config.yaml
num_hidden_layers: 10
num_attention_heads: 8
norm: "layernorm"
qk_norm: true
parallel_block: true
init_std_qkv: 0.0293
optimizer: "soap_variant"
decay_shape: "linear"
max_seq_len: 256
Each number is 500 + 50 x the weight over its row's rms, rounded and kept within 0 to 999. Layers, rows and columns count from 0. Numbers have three digits each. The size before them is the row's rms in percent of the matrix's.

# down: layer 3 MLP down (transposed), 1024x256, rms 0.128, rows 136-315, columns 96-127
# up: layer 3 MLP up, 1024x256, rms 0.162, rows 137-316, columns 96-127
down136 094:498481433481570544489529562504436542470551479478508443488584491517493448392546470433500555560497
up137 103:551456492483504403481508456477433514606496523519487497514509482553524551566385514572528518586556
down137 097:488558426473506480548452485468468529487390505496540524469449567481511532394563511483582505446417
up138 105:494572472469467489508375533544479470450496542408450484467413539545535453569486556480521483446470
down138 094:472505541422505479451452451398485486478535559510582512386543498491555506576384462557481619424583
up139 104:605493430378433601460495420545517481542505508441590508540559440523472514440422453532434406480457
down139 105:515477417453524563452543504510381417503542532458502547528507487443487583435558677442495441621425
up140 097:519480508545595462572551539544575459479606594475464490528422435476499482510465521549515488455504
down140 099:428453453562458483458543515510484452470475429562483454514428510536470490545407512489460526540569
up141 106:642536489499493547540536457443566481520443466565513555506565515456591461532466555487464571422625
down141 095:374492450569514418465525478564436538573523461393544437463467562468531549524538511496514493510516
up142 109:476412522488556467402432492471515503525454516464426487534497407556573474536456454552520461555475
down142 112:541525449544561540439496510559498446469403468532567526601537490541418467489532484547532530583501
up143 094:437463512526475533429441469492480522479424481524430487615518507575437479501556532428542563540486
down143 090:436481545500468495464468486504453543434459527567489576487507477592457439484497481549478460557504
up144 103:460437495468511403509487495493632402565479507573551542512516496466539469453533489582517525521601
down144 102:549492510462445463450508579458583464514564500489480462617524513475463484508515491637483490471410
up145 090:499491542467481587510402450503529544502484499511581552612533497470617600460479464424493503499496
down145 097:558530459556502581414496522522530547495456618508506486478451561606430537493454545443555518503511
up146 098:474465449436481386546587526463495450515546476466485509522502507524412514479511548497455475522465
down146 095:571524502531444551444484537582510438444513500588514531474461548458537489467452506554563499481536
up147 106:458603427453545532523504543534546497455512546511528435488414485435543494547479461520641602524526
down147 091:414590571518575468560465527401416524522492586467506585515469521430481513434487508541440469497558
up148 093:383455535432466544488529458479576460470358525619627480547465456376512456434481509453531512535548
down148 099:490478447527520530417544524475447445623546517422475533441576494507466388565429542486496510541468
up149 096:433561539526497510508492485525544598502516477544423470537530528509616552439482517481470590397510
down149 106:524534546450537452509515479417519327521431445425526525368523482435490509551470495494491512456505
up150 097:531474448583471469532517526483532473555549581468500409494493398442583453471575497415468476530444
down150 099:485530487516461473448507422489499436517544450578519505573553563501559503375449527527669546560525
up151 108:517520491541472467547453443589591363505463465501500562470528559504448401437630489514507493428594
down151 105:490455500649460465543513458532571424520477498394437463445572509481505479464545493593553510484598
up152 100:560469611498592482522532418409588438507417601481475453494442521511550535510584518485454487558520
down152 086:394468521525515474511419509508509481548511540569411512501539494590428493522505445466534425415497
up153 101:481530451515507565573483505496480533526533532447502512558520381460379472541571522526543582485528
down153 102:596541492554494506455480539564571555440490626463365461498515420466435480455515504503487553534467
up154 090:478533556534520527530509484505489542536452485524495575494516580440493418451552538536465464458561
down154 101:518481526574522517485502503526428497554467542575491416543517531470432468513453563473469529492557
up155 099:523475442501506542517533461516472512470458465417587472474496377546625424538500527537581518518541
down155 097:504490437545508513426553550476427438462460475466551575525494425539521462528447510541531511534449
up156 115:540521504556467447500614428489511460510543567546476559477464476468438493555534396451486609476525
down156 105:535499507519497462538545418524552472447590470520531430532501557424539473460526470489525488444493
up157 094:560407554516507580511459520521529467341570589559534575522500427521521633496518474497538469507489
down157 097:510435511467586531532450527561563573534554380464421482453400563501469457511460576525502463479555
up158 099:502545514551563448489505513526492475502408516489480478437471526535567495560454565586522555586482
down158 100:459481485511477548463492607577413440509586508474486540656537517442480512458494500472459600404537
up159 110:517505563466465517575493512629473510515523412476619517458526532500482498480453515528359413432475
down159 094:521495615475466501608575443535503464499575535459509494432443417523412420452485483500372469476534
up160 090:573580565455514520592464501478487388427497526538540526458564452506532460561560523507526562458599
down160 097:531478565537467503509390523517483436431429524473514540549539443486485525472539493507452472484574
up161 097:624562453508420548532428565491580503603547543489512558468510481553576565432456499519553496551517
down161 097:511467501457531470532572452455535557605549518496549507440399596494496526666512513490469522482446
up162 085:594517580491548515490486468567452504485488521398458513438495552554528466505536435541409430444420
down162 086:436495554529479423519628594474523485622522519500540475558570445467476575503521545518473451529488
up163 097:451560503474542542476525454483476455460436446532513495545520588470427463445511508497420500454553
down163 103:544550369420503439491489527553493477527486505550549608519411522518464460521548363442455489574524
up164 096:484550542601537550558568614560451654512465493507556512471586535533431476458499495402529518542493
down164 108:488489492466428459531460451431542442631544436501496517533538478473500536491563379499463566597514
up165 087:362602552430410528483496533447521471534552611565513462502449493499496503518583529541629605511519
down165 091:538491603498555442480465589504509425517462616559550495493618438463466506468557400499582440501431
up166 094:399523570519588533412531491506497438585494503600443507492493466458476527531516479518536559487464
down166 095:489560547541610437574506477536584487569529517463404437422493616477498478440433493504434607494480
up167 097:494449492446535455577560459478472432509448525487478383539486411489552489396473504501400464539399
down167 096:455528494585486487436433504543527507470454555483501546465556512595461555566567405515500551412571
up168 099:425461500503512467469454561470397436530388431504500449468527488471525513509477511491526429499510
down168 096:476597463554513519393467547440526451496514573516408558503486508497449475493465449432573539492418
up169 097:561583464507474475376624516529511386585488544498448475490514425531520443515528449482507472542493
down169 106:477520485455471489541482576477526463518503535525448564489440526419514483476515437506507563586417
up170 095:459556454520450417491455518393488425485524433506578553566541474387544433462496522450439560416564
down170 103:498577521447528575495523486551492480404593487622521572478551467490504462538497573513491428466496
up171 101:446465417449612513423523442428510468499541571440475482515604497531405472449502486526530513462493
down171 104:474520539445489531551507464465538486534506418416477465494474528424482445538496468479525574528506
up172 113:460438463402482482503582544400481515421583487543391558506515553528480499537522537518492523499523
down172 104:480567447571517502502579451535564480532417493485622462528526541457457504556425504577470490481411
up173 097:438596541490517483406539489483496512419512561525400436507403394469501470486481548516482541468587
down173 096:474506456489528443538483480634430587525504587437550466503448442492563487515497500529486477415479
up174 095:505470502443483498512606450529554542430550401441448540477463482416505478440475486463483484579454
down174 105:447484532485480488478595512508530465529520446517517591611514498467486519531511433524517561416576
up175 105:554541508467479481557529595495634422492394551536457459455586577449539450556510596468469527464554
down175 090:458452470592468496522520538483511572449433466472507498485408408578415514544480471494490471467533
up176 098:576463476530458522478507482545533576487435447507559567470596470473468582443452527603473542421432
down176 100:511487463557523492482493552457519493545497459599544480367520579506467552450473455599503441434465
up177 094:495554507376482465437473527423513527551571559485501662554456484493522433522469542449471555482428
down177 093:487435439672452496569560461546529477455456513541554366479485488432493507519591535602503416522621
up178 093:519618491496509527489527459469489567455497552548585509527504501529549492498456456527454426456480
down178 096:472551559554478592448475540461558459503457542494544472517486527510467519538536412455513441496543
up179 099:525470466409426482518441529517309456468415496507512512523518485448567404498449483478444481453537
down179 101:463462474419455487457528437461507469468405538511610576533584552484554450490489511502480489408495
up180 094:508447490578545553504465510545506508461568475529500518450563493502420540532454434513490455453514
down180 104:450546438501571527489502501480505543545543520502369541553531447529520411519435562531576583561531
up181 109:533584588536627449477546579443470527509528505565455482466435467554526522505640614544532484516471
down181 102:473489545503525516388479475520617425486497542460445495497488546516491536586564485558532436484570
up182 105:510470442429423533436534501513470493461519517476584488402428400480487421458476507589480493508536
down182 105:526430545609512494527492514419482477550376506464387529573547574573435497515410442464500516567525
up183 098:510525462529431480398477544508529496432515635467461480453600561537497562457544402536450526543439
down183 099:484477488436453516449469519546555515493458502576563510390382427363552446579538577454548571510512
up184 104:514486421517441459486345485488501514482595414460487540471478511563437423578481477507576408519503
down184 095:424400462426481390420483527549565475502542540469438479514464539513552486454521513442481481497461
up185 094:520428503508529463479596584523472507440582542540584379582493470504492527640578547498541528590523
down185 106:613496499474501543487581394534524424529504423546441575509436472487472541528520506431508453515485
up186 093:557460491484564503434579603582508489487520477607445519415437487506455467561543504552534539488500
down186 097:535559461543459537347513463530537441413491465470439518613491529559524455455404465546538515375429
up187 111:451369432594493459465613488427423513488449467475504492456590482497547505514492473590571483524551
down187 110:469448519402488451600441587513517458467473530504526477477525536498450448524446505539461443543498
up188 110:462429549421421485466463575499428442429511535433493547484555490481490446523511545408440483417496
down188 098:442515479544532527568458510497440540582476554495493515550494480572451452554547402466568435535504
up189 089:535455468496532476618472480481437528456442576505516452569501535502573381475423496465415471470511
down189 099:446535458513562526488460566512505488415451473604494594502502474423445442457426500399455467436483
up190 096:559386473451564578481512488549618564448580472459502603543493468513434467541428458680461535421501
down190 095:428515533517433505573457489453518526505544492383479520472531524568461503523583519476518495487522
up191 089:608531435500531480585624434503496452475505522531500510538519590659604476413515470597510541529552
down191 100:498412379513487392397524481438508518458528470415479414494480489491509547566453480491409509445474
up192 105:464511471505438475451402476454493523499521527501443470590475525544492528454450593450476611563537
down192 106:524393495518523491575587425490521529522452523434502530536469543525442548525472519644504560497493
up193 089:509521457385526540469527551535539511595517516554488559500422374467432515516434579413471477415533
down193 093:491653454484501531523546541516584488528481494550583475493450488487496416470542453565523464460497
up194 103:465535443466487529448541480500504526438453499496580536527457411487609389386465566513544513440500
down194 099:459454532515435515445532521504468528475537531537601481484467512546579429445541498471431581405428
up195 091:620465510524452477545485506490499534562526500584577466483401475436515594610429558475527484525669
down195 102:494468572487493556475488579518433487529492511461535532549520503466531544509526523465433507375554
up196 106:502457477533550549493498465554412499468423559521526472467545519547529490491553408551449416446501
down196 098:426508573418584504479407553540508483479544550425558442505509548540566496509537465559376503489516
up197 087:572429483459508497496507478500511496459505538522538564433531467431483495504381489500583481467430
down197 101:474384410523487466577490601534494372543486460498505616590620555535541511465547533508529494544487
up198 106:389409566505433486533536451429475366440528531607639517508509539579459578535518383487504558605463
down198 103:501487404533395553490466514517438537456491560569514485455479494565546559545592483458433495428623
up199 079:411502499513431556430562637508444428549504439546579422535527500517377493492589514508548480469500
down199 099:619489503574513464543499483462466492473493526498427473475395499467542521527502453543448465522453
up200 100:497510406464495523570456508522525560520458486540498473443528524534436473551416530430435511511535
down200 100:509514537609542561487458557479539529526467581545536542536422533461492513535553547529449532533418
up201 097:565421476458546437515514486527532562454476447568417462514479509455550506450540521483476573430450
down201 098:548509463556606512621487508518419474493469458628534508527550489540534479473547515398470479445573
up202 097:463505494519495428579480508492446482548496559452429533589445653454520521523491465485480481389442
down202 098:476491478522447572520493484535572570552453486595556406483509434469556508443543444454497478480506
up203 106:499488462492474514536437475482473507556505489475513587497429519400444563502470417517519510486527
down203 105:480507522538512479487517546502512454505462465441483594528537450599530539493436510512479502509559
up204 095:454468383522462496585437476451420484568527469477518522504567427487495525528503371552498393469517
down204 092:427475585619477509486509503486525461441477487527473457505451447514515492595530546516487466569532
up205 093:553485520521526503471618606549532395501501474566453581494544567502407566477532505413451476477419
down205 099:478527563503464442569504540406426517568434501463596485507470464473521464430400515540466587442513
up206 097:475489621478451557510554567413377457498478498522457465417504560520520480454460480526576527438528
down206 094:552514531596433479562547485500377412508520449545442487418545521501534467490520515354478478566579
up207 109:455434479463484450498515518537543453505532497496484533576522512492406606552571519494484442597474
down207 099:417496552482544574546529471480534437527540535436489447391513420540503439488518391554463532502547
up208 099:460551493513492510471584493446439480445530388464470541470441531422531435430451452636473413498455
down208 083:554412526572445422556485525538565474635491583506534487416581575604448488472510540472512520497461
up209 111:486541520506485505527417482533537411549431515483401509433539411506469474446486554483500469465458
down209 113:499558525457430542399517472468531490481431488510522505497523483475411526532519637599598528465456
up210 100:538567457557440491486410540494533462582440516490502484443538457482481553475539377412497488444517
down210 093:502470460458538612536525473486547503497486420504512519483500490474563523523437540517490593435460
up211 100:589518514405549447525531461502499505435469487402591474449464559538514457513504556430473530514533
down211 100:502496531553448641520516522461511485542531573570434526618470436441523453546382498541538544526383
up212 088:519460614474485521505475515579607405482510575466525464530415526557544495492443519633505569493400
down212 096:548581520525510519594508446470475500424538392468503429502418523464476460446521584422549473463438
up213 103:585551495518445590432467407481443550458453439415586485536566400426505511509470496442571535484549
down213 102:481388547448484548530507508549444491565465476532486476484565488545448491514454442455434514509453
up214 106:518512524506483553462467481473492470490479426496558548510598434495553511493508509495464505609329
down214 107:521439466496505394463526533401546452453499497529547492440486459509514414506416550456579482517423
up215 100:555482538525522560545540445413467403556436498525534540514463544485496569496552463566547521485463
down215 088:503446474637480584514475471374593545490503455489488469506515509435542506444475421439558468382566
up216 117:482616518555475498481572489464534518493475502494615576594474522405520479542574503500531482462520
down216 108:479517402491418501512505566580577491550540553463517532484545498450505528511501473442525521504421
up217 101:470488443483465509478494476533509562533506507486421464433480518470558436438500534543491569452516
down217 104:572550456564537550512554561544492503536511417489468445448525537580501493525459534461502468524497
up218 101:551425521451416409503513530524548460550572486582449489547495477449497441457595429535542596476486
down218 104:472401529393514551466516456566475460493564477407526554483523490552626448407520446498514609583417
up219 099:537457517473454384533553434618525431458555430439461502480478548399500584459445519502450455445499
down219 096:442464554507474561509509500516569483422517512380520409444486535522547500518482386579518653538492
up220 098:494487508609508540542529588462491570534525466446473539482455520516471453494577502563473373582509
down220 093:440493564635551556524489511559518512507396597534515513567455486472519548517428496502356404463449
up221 097:423441489456468504560514448503537436504575537524513489540464547573485545484496540565514526381530
down221 104:440396532454485490522492468465534473450591495572479485527489498521498494538550473521467520518521
up222 093:533431476488399520459520547478533507470476523449548589449506474420524458521460572564551538508595
down222 096:487567480480497441592502488505571558552523557414457449489438540442441455411476501455535448435537
up223 097:584522466476574405510534475485460502553519544484511489454489513516637452551586557530447547521545
down223 101:531522511463557421555521539414449501535507467497499470499482465436495461514484595463540420507487
up224 092:544515533517484552446413464484532501390508601478446554491553527508482525452448515456602531375502
down224 094:537525507554607528464521553411400603469554606486548522566475442545570447511457475617525466455486
up225 102:482454594503533431499555561502413463518501526548496542434527487517425570519506500497481448619425
down225 095:514480574513486494533503484495498485562458415527524420529446491454528437567578436493542527482486
up226 112:432603528465418468475416556521545598441558438512465520584457603584436449481535451503483468477513
down226 093:426473558565514464569500471535560454511468543473523492425504487565640508476435475568423476412520
up227 100:496472466539533462528580458471570519537440492486477446495530452551377510518460574478460589574482
down227 100:507494491480489577511500560518504508571499519578418411411568473494485440439487455480482458507569
up228 116:565545537479519490464579497517556572496517533444459482450511422593468530542580512560547441426504
down228 103:502444511426526464481424566494419498589525438414504440518523478477627550575485456504460480469453
up229 089:573567584441567540503462498499552550430503579424475426529488458609558453589515444505427536477507
down229 102:492573534486497472467534439565471585541486532538484443611485489569546502558493418503520493448507
up230 100:515472475404499578369436619476410451432516451504546414525395500479460435435587547501566459472470
down230 107:569501569456458521595461524513583469414472480471527437471465536517533517436470452478579523450415
up231 093:516479484493460414537511543619505516493477501548469489455491473484584531517517472452529447530502
down231 089:564462444549541498404498448539504611544558533441541538502466486445399486421427557563537496525476
up232 082:469480505539464477517538501568482437431414524472498462539454442505519480489460557553512594425495
down232 110:556437432507477513411551474425523468522498577545555546516536543497418570526416606532443562531536
up233 097:455484589522518528520458425516520467489511444540478485493498526567438553531534440471497569456488
down233 099:510524494541526514407471541507515509505545468526427537465550570522389558472515535466471570464562
up234 098:642453493503482568572432508488481553566461511538516523405457460515553496493508482517530531487463
down234 097:455461482615522530540478583546524525526541533509467444553511569516546488525496406477455460548445
up235 105:536437480439567527445513479530424569491549551511438545507477547578370574521494508499429470580472
down235 103:469528439471446517569551556469523476392576551542488491512464502468512508451500575515530497529476
up236 100:507497510535508565459562536487438481456505484531504465444501441499455531495491482573524509624528
down236 098:468422550537495579478491519495466487483460491584526479618535467441515457476469553527582494569473
up237 110:530382436422386471588450540541471449540600498444593634522513486520427596485548523657483453488572
down237 106:465477466480501494640387464386454410568521554509556578520517449467518458497460527646475488531489
up238 092:497536463520490516500401479529518535523467560449481518509434502446446412508517561547459518497636
down238 097:521472446491494446478419532545531541526512565476487473462376529485508401506481575580479523538541
up239 101:540537474390487572499460474401516484406517528419539391520476465491447433452480494570394520454521
down239 091:523431462429454485518505540497474523552423556519572554590435494455540394436484465506471465503497
up240 111:430494521442551471512549436474421508562493505434504518476527601513516429490439526551561602448541
down240 118:492515388434459413538524409509453492531590518518487554518479470466549436502509520519541528495506
up241 104:553514526528475437485349431433555415408488456487444570437448540495564606472519477566626582498416
down241 099:522575522550536417435387556460523556639502565482550500473492554543490474563589539522518489542525
up242 100:460489486551593497489457535569482503531501381442480502505521539387534456548511502485494468507461
down242 091:388467493570427537423506567497490520485446583461450554521473412607577455492469467496515539424448
up243 107:540542540425473391524420472429527520390487563467627412437435534482493481481530531550555446493531
down243 105:492526512513528445570477431492563506502565501546648498413577467476525401523533469503591440440552
up244 094:476517482529390500514498525523537458479431520477616422574448511500570483551517497447490521541484
down244 095:541438435467413574473435475515432508502572499559459424463520569553440490475533517516440388537630
up245 097:488570560440539432455549480470556511506554470408481406540471555489501403449528440507530484463579
down245 095:513494491565464487489554476470451515454544366411515541479546524584420464510528518517539479433464
up246 109:492540523557474541488505510438507502461494553404503592564473535650518460442624421410502576484542
down246 108:570494576480525594545535519505505542572673550483539551513439538482545483529545484469528537504470
up247 100:495479530392494486431532469496514518483467441441500479507494425472523630454483512541569560493546
down247 105:455439440504509453500509431406472482461462482481537520409584526479456498478460500405562536525484
up248 094:501492486441589394477521543389535496421546473504401515523472473449577477436492482415498538478495
down248 092:482528535534492453451525502436472444487501446479485461502547379440502543625462515486449541479515
up249 095:449536541527444570536519516463536480487463513519481484559512499490519484535536483492490473490543
down249 089:541520535548523497564424437557474508534535457519503531496494517478492557544373498571520587543465
up250 106:466375507510456519412522562428491528509464441522534455541463589556540482514533536429545469518551
down250 094:536533556407556561454482512519518509495547457382433518479436533597424540522435449488558532475413
up251 102:468461532531491498507439573432466427467521511473441523494499563502494607503503504536487470596517
down251 101:482528460537410407459540510414517582443444549533506495509552582548591563533550504504536540507478
up252 097:554629504498522503459473480479372398455502525445501456641477523490442483492487467447479500459487
down252 097:558399557603486580491498561437514514488520491501527447534519490477494509380630532476536476469503
up253 102:484510508349452454464502334489609442505424538497390494460466491468473485508497536561557468505497
down253 107:535495462482518472566479531482505466417549540497462470478502501500475536587606542463485488502545
up254 090:567477513472565532644515524504535512382423499425517556454425481500463423472463463594430466511474
down254 094:453476568516514568664535529436479485456499524517508526479490441462521581471544483461499549453528
up255 102:516432475444490473449477537544548507504498492508373487442473477462558474474400501532492491520486
down255 104:542537509425576473503491481468508464559530548568457558443596553450430530517530615553534698529526
up256 107:532534493534516489460378554488506446454397492451559481515451455581491547479504484509447543553412
down256 103:521493437578497512525525473512552551491582496490453493435500493412387544537505543549589523524697
up257 097:571478464441412434550408519457456440422401552558522585468374608387577503458421536490480517472540
down257 099:419465585516549574453483514510550447453428450526437474540584456548471478500564390586417529458514
up258 101:556526537536460487509573424541528642532612436541461525433537485537447474507496493481474522586508
down258 101:454417443484501539407494469407618491501388571514548417602377449481540509417558476448503528499542
up259 102:643468546522546557478487424551483580538413474524502586483527490478591481505485532514485452369462
down259 115:608558538551447570595383498463591507527526441547485565568492477512454546521485499480574487480396
up260 102:465465542467533569479482476446493491413475430551489528508453471482549457476591497461550500583464
down260 113:502485515424532501447534540439467490513561397523531521577499504415478596469506539512484539537418
up261 094:496504561433545423520456535394508479492447537451533459586550553584523556414541531508493528495485
down261 109:438433517467497440478488457445541429515466626538494577465516481614609510519435436475475559561500
up262 091:449441477459553440549540477558425517584431567468528427497424552478506476524412644498542494529473
down262 107:603555446465512528430420548504521453408399454553532466413571451498470480471447561582469612497544
up263 096:451555443543553500516565524506469563552521534474488467526493383573441544501475463493509394482480
down263 091:554430546540459479476588510512476496436497457537489518558505498573527495482418444462513533498495
up264 100:553479569449507502498455550601567537535517472549464485493478476449499489513479433435444522478458
down264 095:526552463544476442503550508543558455507508498530558496551534436485514576521530519494361547484510
up265 103:517432545515534554558456507387486460424439448419399461472526490477530502520450400602511470490571
down265 107:501499476419466522530557484559459567481470561467542477507503429403517461516579534465442423500504
up266 111:502522466515494437529538594523556478541463508488517461442561378457458549545440474442454467487542
down266 106:520459577549521506516459446544515398491460516563517478539511456553446525426511513450521460488538
up267 095:492464492496438500490532553397597473476477560516540483433550501507561405544397472495543474432493
down267 098:580525430523572472444516480500463420577550519525467479592541497529651477552582577562421475553491
up268 104:401457449385564496411386449408515516360482595574515409565464466552472599560444557455501513554467
down268 089:651466455575531499514557607507455524560524520447487488524521536523537392504493529433517459421378
up269 107:515451540464544550419376499416451485442439506555538489552529519563542506491454645452497462510522
down269 095:462448538565507481504509486498425494535512603452480476523503470517543483463454472463507610535478
up270 100:556495431524476458531539561417545394547441455534433469519520547538487557507512456568517519520465
down270 105:476477542407514463494534523465541500469434412541489528548483469407545501560530524505564536577499
up271 267:519467444503509546658535537525531517528541555437537351446490551489541549519486587510487547514518
down271 217:448488499540445543590489510440561428488499564421657398481530503478499463380432552491461630515499
up272 105:581492415529528458451451478536495472480503471492436459374482502412551452438540498397443527504494
down272 102:432455484440449476490525513536478531484494544452554523494535466508530503496517384498550507530463
up273 096:588537558427537452458506452413511520450444425434490504477452538510562386487478502498506471504494
down273 108:557448526521492408505468453429507523415461524465523487519489504570560427553458501501447534502401
up274 095:467460443501563513528512494580497527450478500527300565546538515480435511514577521427571457487530
down274 091:527445527584481478516509521544507508428604541518582508449415535522502617437583510502551405526497
up275 095:580538489494389471469456560476427550494511487494574594470472470535486543508387491523515440544479
down275 096:498486481552527583439438592609436573468536579472538521477499546512600507595445500523541472539480
up276 102:461426469490507448547454513551504585576434504428561511482560447458436515556533508436525498574510
down276 088:506445499577543531485392516509450489526550606530463522529568497508561427440478506485530584457503
up277 099:575461494429464459414493546476525488467587586513479526526551411517549474498426650441471525517475
down277 103:526421465437505455523502488485528510528605528450475485568507555613467503434636521626499446532577
up278 105:595508502602467614512474488437531509545404497485508454528427526496400514467515525476533574501561
down278 099:511451435516545553455480512488494467530380541527461548504417420538493477535488481491535484494611
up279 100:561549490464521524441447505522480463450446567523439520624460534529487445515571524488479558515481
down279 097:429450434562544521489517622493468523455465568459502502519494552574504452523516453587530452478424
up280 107:429540572480398440428462491493563499586537469522551487601524517437604560551403430491462528494500
down280 095:358509490455503488493618555460490548456523537492451498456534574498519475481443500493495500490549
up281 090:592529537481516469505460535530544574488532442530595543526419553575524483454526531507535615497481
down281 101:492492544567476501479448492480508386558522443533437501552371468502439553452580531519459500523477
up282 096:476520465471471483566402549476581513492480471438535455489488548497582525514432551594429452521598
down282 099:454566473424440488481434504490434531514448544437458507441508547444513487376440454495495572492478
up283 099:478464612443538525558446516452431546467587582508473546571510436574486535465519516496452542485413
down283 092:469447479437530483584459513457490529462618497521512544478554516533435431518449504476564492555426
up284 098:447525471487576534492476539517490525578474555483505405541499404512498534550581459497472568510574
down284 101:421473509521567488549528570465592454563452502489504417469460414459454532486518452521512490560489
up285 093:497498508500506588517558587464545517542545514397455519489440445413473483527426456528445519397509
down285 104:524496428529434564466569510529466487579487524499483493543425501509447524467489573486458518471462
up286 112:476532481500463546434434566535575520496518526418414446484474581474547498438454457481512450500507
down286 106:432459542474477564401505591527439488390534473483502492449469580528437459499513558536492486531556
up287 103:534444544527507599490502509491612494546465501531476564399468480464450411543436508551578496500463
down287 094:534477339489477469472538597497461518536486466557523495543586464498513524523507311475540507534463
up288 105:498568521394507489461524516502507504611479501418484527510507558527498499543520456551574517463474
down288 098:542474508608454452515481461513455480443495526524482482509494485432480496478474469526484529506539
up289 104:586398536483457497490459540423466523398546580532513542490422508584467410589542496470587540449490
down289 099:516459391512517519622493442525458496527491504485560519621481482553469559431430448436505448510568
up290 093:478486528476538500509460375522490433597500573494463496521515458511463465557503456545430387484458
down290 099:541571440458570488521498425605480512499522493504544580491483492467433607556545496494511482450513
up291 094:483551533509464516429462447546593470502494502486513543506551457408514476439444499546392437503423
down291 094:507478552483611563521421566463586548409524486468586568464513396518522444454447519483546468558456
up292 108:589420559554474446586592458454382451493491543523574494501607538511412527459473518538462445538480
down292 104:487456590424553536480448494498504459561500550423535569546470506480479446457485440475525576501357
up293 094:438468457470477560548543585584576490520483522413423538531370452486518535596551514506440511606517
down293 098:452442514540505522545519617550501527573476429480462494446482520491450505555489531537457490527414
up294 108:493477513448464490488462592592496460542470570554491537418546503469431419500470534513398391494498
down294 107:470414560544526459514500541590471584539544499575527480518452507539476553591406558549468443517398
up295 091:439512464470488532657454559431528486477477441534458436463336479520472456530523535538443461463459
down295 103:485548410529488449535509574582491607552561534456622476493467567475443489438498483546418541546611
up296 101:510530528610544488481484517487480500517530510597587644493515527473441581573503579497482465448576
down296 092:515629452468422453528512477590456476362501524402425460397587534523581519502498486523611517489546
up297 105:532466587536519574469561521479582455537437501499538520567535550412469528467434486480410595443455
down297 111:583500552528472485501576491513412549487461419487491459618454400485561506556503495510524444449544
up298 103:505527422497435473663597477448494539495569499485438463516442485459486660546487555499528537488537
down298 102:478504473592490591392572529486461578473524474469533453473453532509411466544454601459469567495571
up299 106:447516530535482519469538525544503540580562620536480492516490493529433527497484466476509497566552
down299 107:530536530499459493485550465537577510458542591450519521446478525548478414594543469474482427520517
up300 108:456552531486514444537394464551509429496526505470487547548493466427466602481479461508461558594529
down300 113:534443514606429543596479565458612481496489537471519514507501475444535528527456564542491542514459
up301 098:532528408529574400638538562534489533538459362621439428448487555529553392465559414635358446536551
down301 085:420386492598493506502460503562435468541583563468522545516464569436462469537399502467579514506578
up302 105:504499543551489526555525544472487515602532509507490518492528498442437489533576481578566508465442
down302 100:549588454472417508460450495425566549542538477433574592532448421395595469477529465527500526471450
up303 102:538510435503541585471459463472447413517558531519465597489499459509483597365594500497472430490469
down303 102:449553486443515632476466448431485419487454517477504434457507517501504413527461505555569359525482
up304 094:458532419502499510446488532517473479487506485395500464479514550543461467511546581541540504527532
down304 109:461451420472480463551484548498470558438572478441490549461506479551490485465439470482568597445519
up305 101:489500508521487500559504362597606548502537436432397449421493498438425557580526574433525503512456
down305 104:468486562536524550528510484531550466546506442479543474551548513512372655522482477484420478417448
up306 102:555566474477533471415504462484490416422553553508470487515546508479563486501502595610527461537447
down306 096:526413498583517591531516505461486472577446488568507449506551495491404523482506400524525485515541
up307 098:531434476475561545513477472505380505446523493467541439540460428457506569559469544425437549503502
down307 098:494534445522402468498488455499489590502384478466584480497554445473522521453511466478564549511344
up308 096:545512510462423505583591502622496497533511514539468545597621466553528569481543544519511395528533
down308 091:404409466452532530491516483506504474483428490452512451518463602527516499510473483503496499400429
up309 105:573435549574434419453556453440534459524529554468424438524446535518473540434523542453489501520558
down309 109:524452445503553458579565540490486546364596518487486426460546457485437455498612553565499517493445
up310 083:520499470503492434486544523467530467358541493471516474494439560462573546532447504532427507511504
down310 107:492503612421531528427533514481554580581488446521490559465546476495435498412523460462577472491482
up311 099:458577434578457523564377514604526480511490427499433522469447445565585427442484466440452531527459
down311 093:557383521391536485367519514473479473456522501512530517564510487525444506522495555499544489606546
up312 112:480551429441527499464431494424389541449401578461525525441444553511508541527327433486530426506497
down312 106:535458510599540479483538517487450524515463476499493479542497480503503614512619434517457472588505
up313 102:555456479563504512577492449535448525492498562484517445477549485463510461523465497490398513494502
down313 099:515432511482470473546557510451543572410502522506508519486454434506478553533549510492575462462469
up314 092:475463454490474408416543526584509600504511437529556450530429534486557459482497485499436656476527
down314 096:497558576464498505526438462562446471511586437540431498399504543476455523452522407506397422459553
up315 089:471516471426547600490496419440430515441422566538514481511507521491461495464535540511445559426461
down315 093:502620491525585471459516561477513498435532505513469553554557492360508527518552503381518490505542
up316 112:520614457488452525534485509540566452489453561536570512626451563457560416489424492484440571488552